From a checkpoint of a small transformer trained on Wikipedia: value embeddings.
Each number is 50 + 15 x the weight over the matrix's rms, rounded and kept within 0 to 99. Layers, rows and columns count from 0.

# layer 8 MLP up, 1024x256, rms 0.126, rows 567-592, columns 0-127
73 46 57 17 51 53 48 36 41 73 31 28 41 57 56 41 65 67 75 38 49 59 30 66 49 58 60 33 30 55 41 56 29 81 75 62 64 48 66 49 81 68 83 29 40 73 35 63 32 48 36 35 86 73 54 22 58 54 32 35 64 60 14 68 83 42 60 22 26 45 38 28 69 53 74 77 34 60 32 25 59 49 48 57 54 60 64 34 39 34 58 64 55 28 45 45 40 44 71 39 72 31 58 60 40 66 38 43 60 37 60 56 41 47 58 19 27 56 60 40 76 48 43 64 83 48 51 39
46 41 45 74 68 31 38 52 45 59 62 43 47 59 67 64 22 74 39 41 26 39 50 48 74 37 33 18 56 30 76 47 75 92 63 69 57 58 60 63 36 51 60 36 31 55 53 48 50 78 44 43 87 44 60 55 71 42 27 40 51 37 48 40 69 44 69 21 50 41 52 36 14 43 55 59 26 65 32 40 43 16 72 51 36 61 51 35 43 26 54 64 69 39 54 34 50 57 78 21 49 63 75 75 40 45 67 63 40 63 59 39 45 59 62 24 48 41 47 65 43 32 23 35 30 32 66 48
74 28 38 47 72 47 45 52 66 36 92 42 33 41 61 84 57 55 51 05 59 61 64 57 47 61 31 71 64 15 58 62 24 31 75 68 64 72 47 76 35 42 76 51 27 43 35 40 76 38 63 28 66 79 64 71 41 57 50 49 73 54 51 35 67 57 88 61 40 50 41 46 46 36 43 44 49 39 65 37 68 54 36 38 64 46 47 37 52 63 52 56 45 21 69 31 47 58 74 42 99 33 70 45 49 48 68 81 38 52 45 55 47 71 66 67 42 47 84 42 13 57 43 47 51 47 60 59
55 66 51 25 56 63 45 45 67 58 47 53 41 44 37 72 41 58 72 48 46 54 70 29 56 60 45 70 23 55 40 33 32 52 52 68 61 55 65 48 34 52 52 54 47 68 61 63 32 39 59 29 54 54 81 47 64 42 61 39 50 62 54 56 48 39 27 26 77 45 42 58 46 65 44 47 31 42 62 40 44 47 54 66 47 51 37 76 31 72 54 38 43 81 62 28 35 48 17 65 64 78 59 29 62 71 46 43 40 36 54 69 55 72 51 29 46 31 60 85 29 45 60 19 50 32 65 70
51 62 51 50 58 35 46 41 26 24 38 57 54 52 44 49 58 57 51 42 48 43 67 51 54 62 51 69 30 53 53 56 44 46 75 53 48 54 63 53 34 75 46 35 10 45 44 58 32 60 47 14 53 46 81 56 86 47 36 60 59 32 40 61 38 69 56 31 58 56 39 49 45 20 73 51 45 59 43 50 67 71 69 64 53 32 45 25 68 81 68 47 43 68 23 61 58 58 32 52 68 27 60 46 85 51 45 64 58 64 54 48 40 40 51 50 63 64 06 30 64 60 60 47 56 34 48 44
25 40 47 32 48 88 61 55 45 54 50 89 30 99 70 50 51 34 47 44 75 52 49 50 56 32 52 50 34 47 43 59 31 52 54 33 64 33 69 49 39 64 65 66 64 42 31 37 68 87 72 14 50 66 55 81 18 50 38 54 33 44 38 55 64 50 38 49 72 56 62 44 39 23 78 23 53 60 65 39 52 47 33 48 29 46 44 36 62 86 58 60 41 28 54 87 62 70 46 78 68 66 46 64 62 57 52 50 57 55 55 50 36 67 53 39 80 35 47 66 33 29 43 53 60 31 54 70
47 41 54 56 55 42 79 72 14 42 49 32 57 42 54 48 47 69 55 21 70 46 46 75 29 40 60 58 34 48 59 57 68 30 44 61 34 52 68 35 44 53 66 47 68 38 85 19 56 42 48 53 80 51 63 42 29 54 67 16 37 53 45 52 53 54 47 49 55 42 79 42 42 45 56 36 79 59 53 69 47 35 56 78 64 71 49 44 47 27 77 45 32 59 77 47 30 40 41 58 34 43 59 67 45 44 52 46 42 80 41 07 42 50 55 42 41 39 61 49 71 53 51 41 42 37 41 65
72 55 39 33 39 39 55 65 58 52 46 48 67 60 81 44 38 54 35 40 53 23 46 62 58 53 24 81 61 32 60 57 45 46 29 45 58 38 52 54 84 43 37 44 33 47 64 64 48 51 37 38 65 40 67 73 99 51 13 56 35 50 69 51 53 58 61 48 59 44 41 58 14 48 76 32 50 51 56 45 55 40 27 33 26 74 55 41 24 31 56 38 17 52 60 44 63 60 52 64 73 31 48 34 66 67 73 80 31 45 54 68 69 74 32 35 36 45 56 57 42 62 33 44 61 53 23 70
19 33 19 15 46 52 40 60 68 70 58 63 61 65 55 47 61 58 59 40 35 37 25 40 46 16 53 42 40 43 40 29 58 37 47 41 39 61 53 20 40 57 47 65 40 73 34 23 63 84 25 42 75 36 57 47 35 41 32 46 59 40 26 59 54 67 74 48 51 51 40 63 24 84 50 56 37 77 62 52 41 43 37 39 38 27 49 64 44 68 48 65 55 45 59 51 37 26 60 54 68 49 46 39 50 41 41 59 64 24 39 57 32 43 49 41 54 84 59 33 57 64 32 73 01 37 56 51
53 49 41 52 53 48 65 66 53 24 26 42 84 43 58 53 56 57 17 54 43 46 59 43 64 64 33 60 35 67 62 46 37 58 39 36 41 40 49 56 39 28 41 47 44 45 25 59 46 51 43 51 68 57 99 46 41 27 29 54 64 58 50 47 18 45 45 82 37 69 19 64 76 32 55 50 50 55 62 60 65 45 41 08 37 40 29 86 47 35 72 39 31 70 55 29 63 23 33 50 49 44 36 64 56 73 36 35 27 57 28 35 44 21 50 47 39 52 39 29 51 56 70 59 58 41 60 55
41 60 35 52 36 61 41 86 32 31 66 50 49 50 42 70 55 50 29 34 00 42 49 43 60 49 59 49 33 28 47 43 59 66 55 34 65 43 53 53 42 49 54 29 52 18 37 62 37 61 42 53 61 52 45 63 33 84 54 28 52 48 61 46 65 53 58 28 28 30 72 49 77 49 55 62 58 37 47 37 44 70 29 57 27 56 35 52 52 43 48 26 36 56 62 58 50 32 70 55 49 44 79 43 65 62 42 24 36 42 61 47 63 32 24 23 50 19 95 60 42 67 40 75 51 50 56 44
81 50 39 41 39 53 01 76 82 32 51 34 55 69 37 46 47 52 22 38 65 35 40 46 41 54 63 81 58 45 34 22 23 43 59 59 48 61 52 60 59 52 09 21 38 69 18 49 27 34 46 75 64 69 50 51 51 32 33 42 70 78 57 74 59 51 37 58 57 49 55 53 59 51 23 52 71 54 41 41 48 56 66 45 40 59 08 69 67 55 38 66 67 43 44 34 42 50 73 48 54 14 47 65 55 03 76 48 55 13 46 54 55 58 56 50 50 30 15 70 55 49 33 34 70 50 32 63
55 59 40 37 45 38 53 55 62 35 58 32 66 55 48 29 58 75 46 32 71 52 61 74 68 34 36 58 43 12 27 46 34 41 37 62 27 46 46 56 28 36 18 39 32 73 25 45 73 37 48 25 75 83 79 26 41 33 50 48 48 49 57 56 46 56 31 74 64 73 53 60 74 54 65 49 41 58 63 16 34 54 52 61 25 63 45 42 53 60 64 20 66 67 46 46 56 71 45 29 35 07 61 36 71 61 53 59 57 39 54 58 41 69 53 34 65 76 72 32 49 36 76 45 49 51 55 55
52 53 41 55 70 39 36 66 62 45 52 50 57 58 77 61 64 44 81 56 70 61 52 90 49 34 61 38 26 49 41 41 55 55 56 46 73 70 43 41 37 48 63 70 48 49 50 34 70 68 47 74 37 39 63 68 49 47 21 53 71 55 71 41 42 54 62 40 40 34 60 60 47 76 35 38 21 65 66 34 50 32 55 50 57 25 65 36 27 47 53 46 50 62 44 53 25 30 71 43 40 50 39 33 26 47 25 49 50 64 37 55 12 50 29 52 52 57 37 69 69 71 47 61 70 37 34 62
25 45 33 56 50 60 64 47 58 39 45 40 42 61 61 55 58 75 66 73 53 28 27 65 70 56 16 63 60 70 64 42 66 62 61 55 52 56 46 62 42 61 37 38 43 68 42 47 58 51 37 19 19 49 69 64 41 52 24 42 83 51 41 78 30 42 28 38 49 33 51 50 53 76 60 42 60 70 50 50 35 82 60 63 58 52 26 50 45 47 28 52 60 33 50 47 50 51 64 51 61 24 45 56 61 33 40 96 55 38 60 53 47 49 81 45 25 63 61 46 59 58 25 32 46 36 51 66
66 48 45 21 68 65 26 34 39 52 56 65 61 61 69 56 61 28 35 53 57 33 57 64 37 62 28 55 54 75 67 47 42 62 54 46 50 44 33 34 77 43 42 64 54 53 70 47 14 57 41 39 55 66 73 73 30 61 66 68 25 25 62 62 52 38 73 45 14 42 76 44 40 48 41 37 52 53 42 52 49 36 53 69 46 72 26 57 70 70 60 60 56 67 24 61 57 34 33 49 52 71 43 53 51 63 69 65 40 72 63 60 33 30 68 62 49 58 41 39 49 53 44 45 53 46 15 42
77 60 60 48 30 50 41 73 58 48 41 52 53 36 45 85 62 38 31 41 64 51 37 77 73 45 26 45 43 49 69 63 80 36 64 53 17 54 42 44 52 74 34 56 42 31 57 54 78 41 43 36 53 49 11 53 37 62 45 65 64 61 34 37 26 42 72 34 49 30 70 47 24 44 31 57 59 50 66 76 60 26 71 37 49 38 39 50 50 38 63 36 38 45 40 37 64 47 72 56 51 54 54 55 28 28 26 72 65 50 41 58 43 56 55 34 69 62 17 56 38 65 65 66 52 27 82 36
42 21 47 68 39 41 39 54 38 82 67 71 51 22 73 50 67 37 60 26 43 55 38 42 55 39 24 35 80 59 35 45 27 70 57 42 48 40 70 53 39 22 64 79 37 50 53 44 36 56 37 40 44 59 43 58 53 42 37 39 61 30 83 74 53 42 60 44 22 37 53 61 38 55 58 40 67 68 58 62 64 47 26 60 64 53 72 43 30 58 61 22 55 71 44 71 52 73 36 31 62 42 30 55 39 61 36 34 76 58 67 37 58 52 44 66 42 54 49 56 66 50 45 33 62 56 28 44
64 25 58 44 42 38 66 56 50 48 70 60 67 50 61 57 72 34 40 51 34 49 72 48 31 47 44 64 65 36 39 42 52 67 52 61 60 30 68 54 60 43 32 61 66 61 53 44 47 58 43 80 53 68 62 55 85 55 53 65 54 73 74 62 42 57 58 47 50 48 73 51 37 67 33 46 53 39 57 49 39 52 23 16 55 78 67 56 54 40 62 63 37 55 58 48 41 50 50 40 33 64 37 34 50 56 60 71 30 28 73 50 44 51 39 47 48 40 51 66 80 66 33 50 07 35 35 50
47 28 15 56 56 46 55 54 52 41 65 44 45 51 32 58 39 36 38 57 58 74 45 53 50 61 30 48 41 65 59 53 51 49 33 38 42 55 64 41 72 72 54 24 58 38 28 40 56 63 48 24 49 41 47 60 42 56 27 29 43 86 68 50 53 56 33 64 70 38 29 54 63 41 47 20 10 50 49 45 70 51 85 42 60 45 52 38 41 50 65 64 47 61 56 30 54 60 36 58 48 53 43 61 64 55 64 65 29 33 76 29 60 65 58 54 55 52 29 35 41 58 73 72 58 39 27 57
39 26 47 74 71 73 59 45 57 50 64 71 63 51 53 21 43 48 59 41 65 57 63 54 39 72 28 43 67 36 82 63 53 34 46 52 63 10 61 74 45 37 57 64 39 25 53 69 46 48 67 65 42 63 52 42 54 45 68 43 43 41 55 64 37 80 52 32 40 67 54 35 33 51 55 62 36 40 42 58 36 64 61 78 19 44 54 45 61 80 56 35 43 44 54 50 32 40 65 44 60 84 25 51 47 59 65 30 62 58 33 76 58 50 54 69 56 37 56 45 39 47 51 57 65 39 60 26
69 49 58 65 48 61 45 46 60 78 59 65 71 62 39 41 61 77 24 38 45 67 34 41 64 66 12 61 39 27 36 30 61 32 22 67 37 70 43 28 46 50 41 46 58 49 60 31 60 33 36 59 68 52 75 60 53 61 60 44 49 43 49 62 71 58 48 58 52 46 63 28 44 44 44 45 61 16 48 61 61 57 61 49 75 62 63 66 52 42 32 31 53 48 40 50 36 19 33 23 57 17 60 49 44 48 88 63 59 53 42 57 63 49 44 64 61 67 43 74 42 47 62 44 51 22 51 54
27 72 62 48 70 34 42 44 44 38 36 44 35 24 34 60 64 44 30 40 63 50 56 46 48 37 27 65 40 35 34 37 51 65 54 41 57 49 63 65 49 38 60 34 59 48 53 40 69 06 60 55 61 49 38 65 33 43 58 34 26 54 42 50 41 75 53 30 51 58 29 48 53 17 63 40 38 37 26 50 58 49 55 30 33 48 58 56 37 77 47 17 38 61 62 69 58 73 42 92 30 86 68 47 54 45 29 63 63 39 17 56 45 82 33 77 29 56 26 46 85 83 54 43 59 73 47 44
42 67 36 31 32 49 65 41 64 37 59 75 60 33 55 67 60 46 60 39 55 54 59 29 47 12 45 71 45 34 55 47 23 61 64 63 56 30 53 39 43 58 66 58 59 48 53 49 37 41 49 38 36 56 56 39 49 47 71 63 57 44 63 53 52 46 52 38 54 55 34 79 59 39 49 28 31 72 48 44 57 65 57 30 33 53 65 59 80 38 96 21 56 26 85 37 67 58 44 41 45 53 58 52 60 61 43 73 44 49 39 69 66 62 71 54 69 41 46 32 38 70 49 70 55 44 53 61
75 48 45 64 30 29 53 61 79 46 38 29 36 18 55 41 39 68 50 24 62 50 60 42 46 18 49 39 67 45 39 49 38 41 65 78 54 81 56 60 55 54 35 63 81 57 70 47 68 65 66 46 48 55 72 53 62 30 73 27 28 71 74 43 35 50 55 82 38 21 33 30 68 64 56 46 48 72 47 31 44 63 59 74 62 29 64 65 55 73 38 53 67 34 45 77 22 41 55 44 41 64 48 56 44 33 52 64 70 27 89 45 93 61 34 32 43 43 22 31 63 45 60 10 47 52 33 64
77 77 54 61 44 44 47 52 51 63 36 64 67 49 37 60 47 37 20 38 81 64 53 41 36 35 43 29 33 45 44 80 53 81 37 47 52 20 35 24 53 47 72 77 48 73 51 55 88 34 75 25 41 67 38 46 67 56 47 30 49 50 44 40 56 35 89 48 40 56 40 37 42 53 54 63 48 29 62 42 34 55 56 72 68 51 52 52 49 30 61 29 58 33 60 48 47 53 49 59 40 65 56 43 41 67 17 42 44 60 60 56 60 50 56 73 57 70 65 36 45 56 68 38 57 65 39 53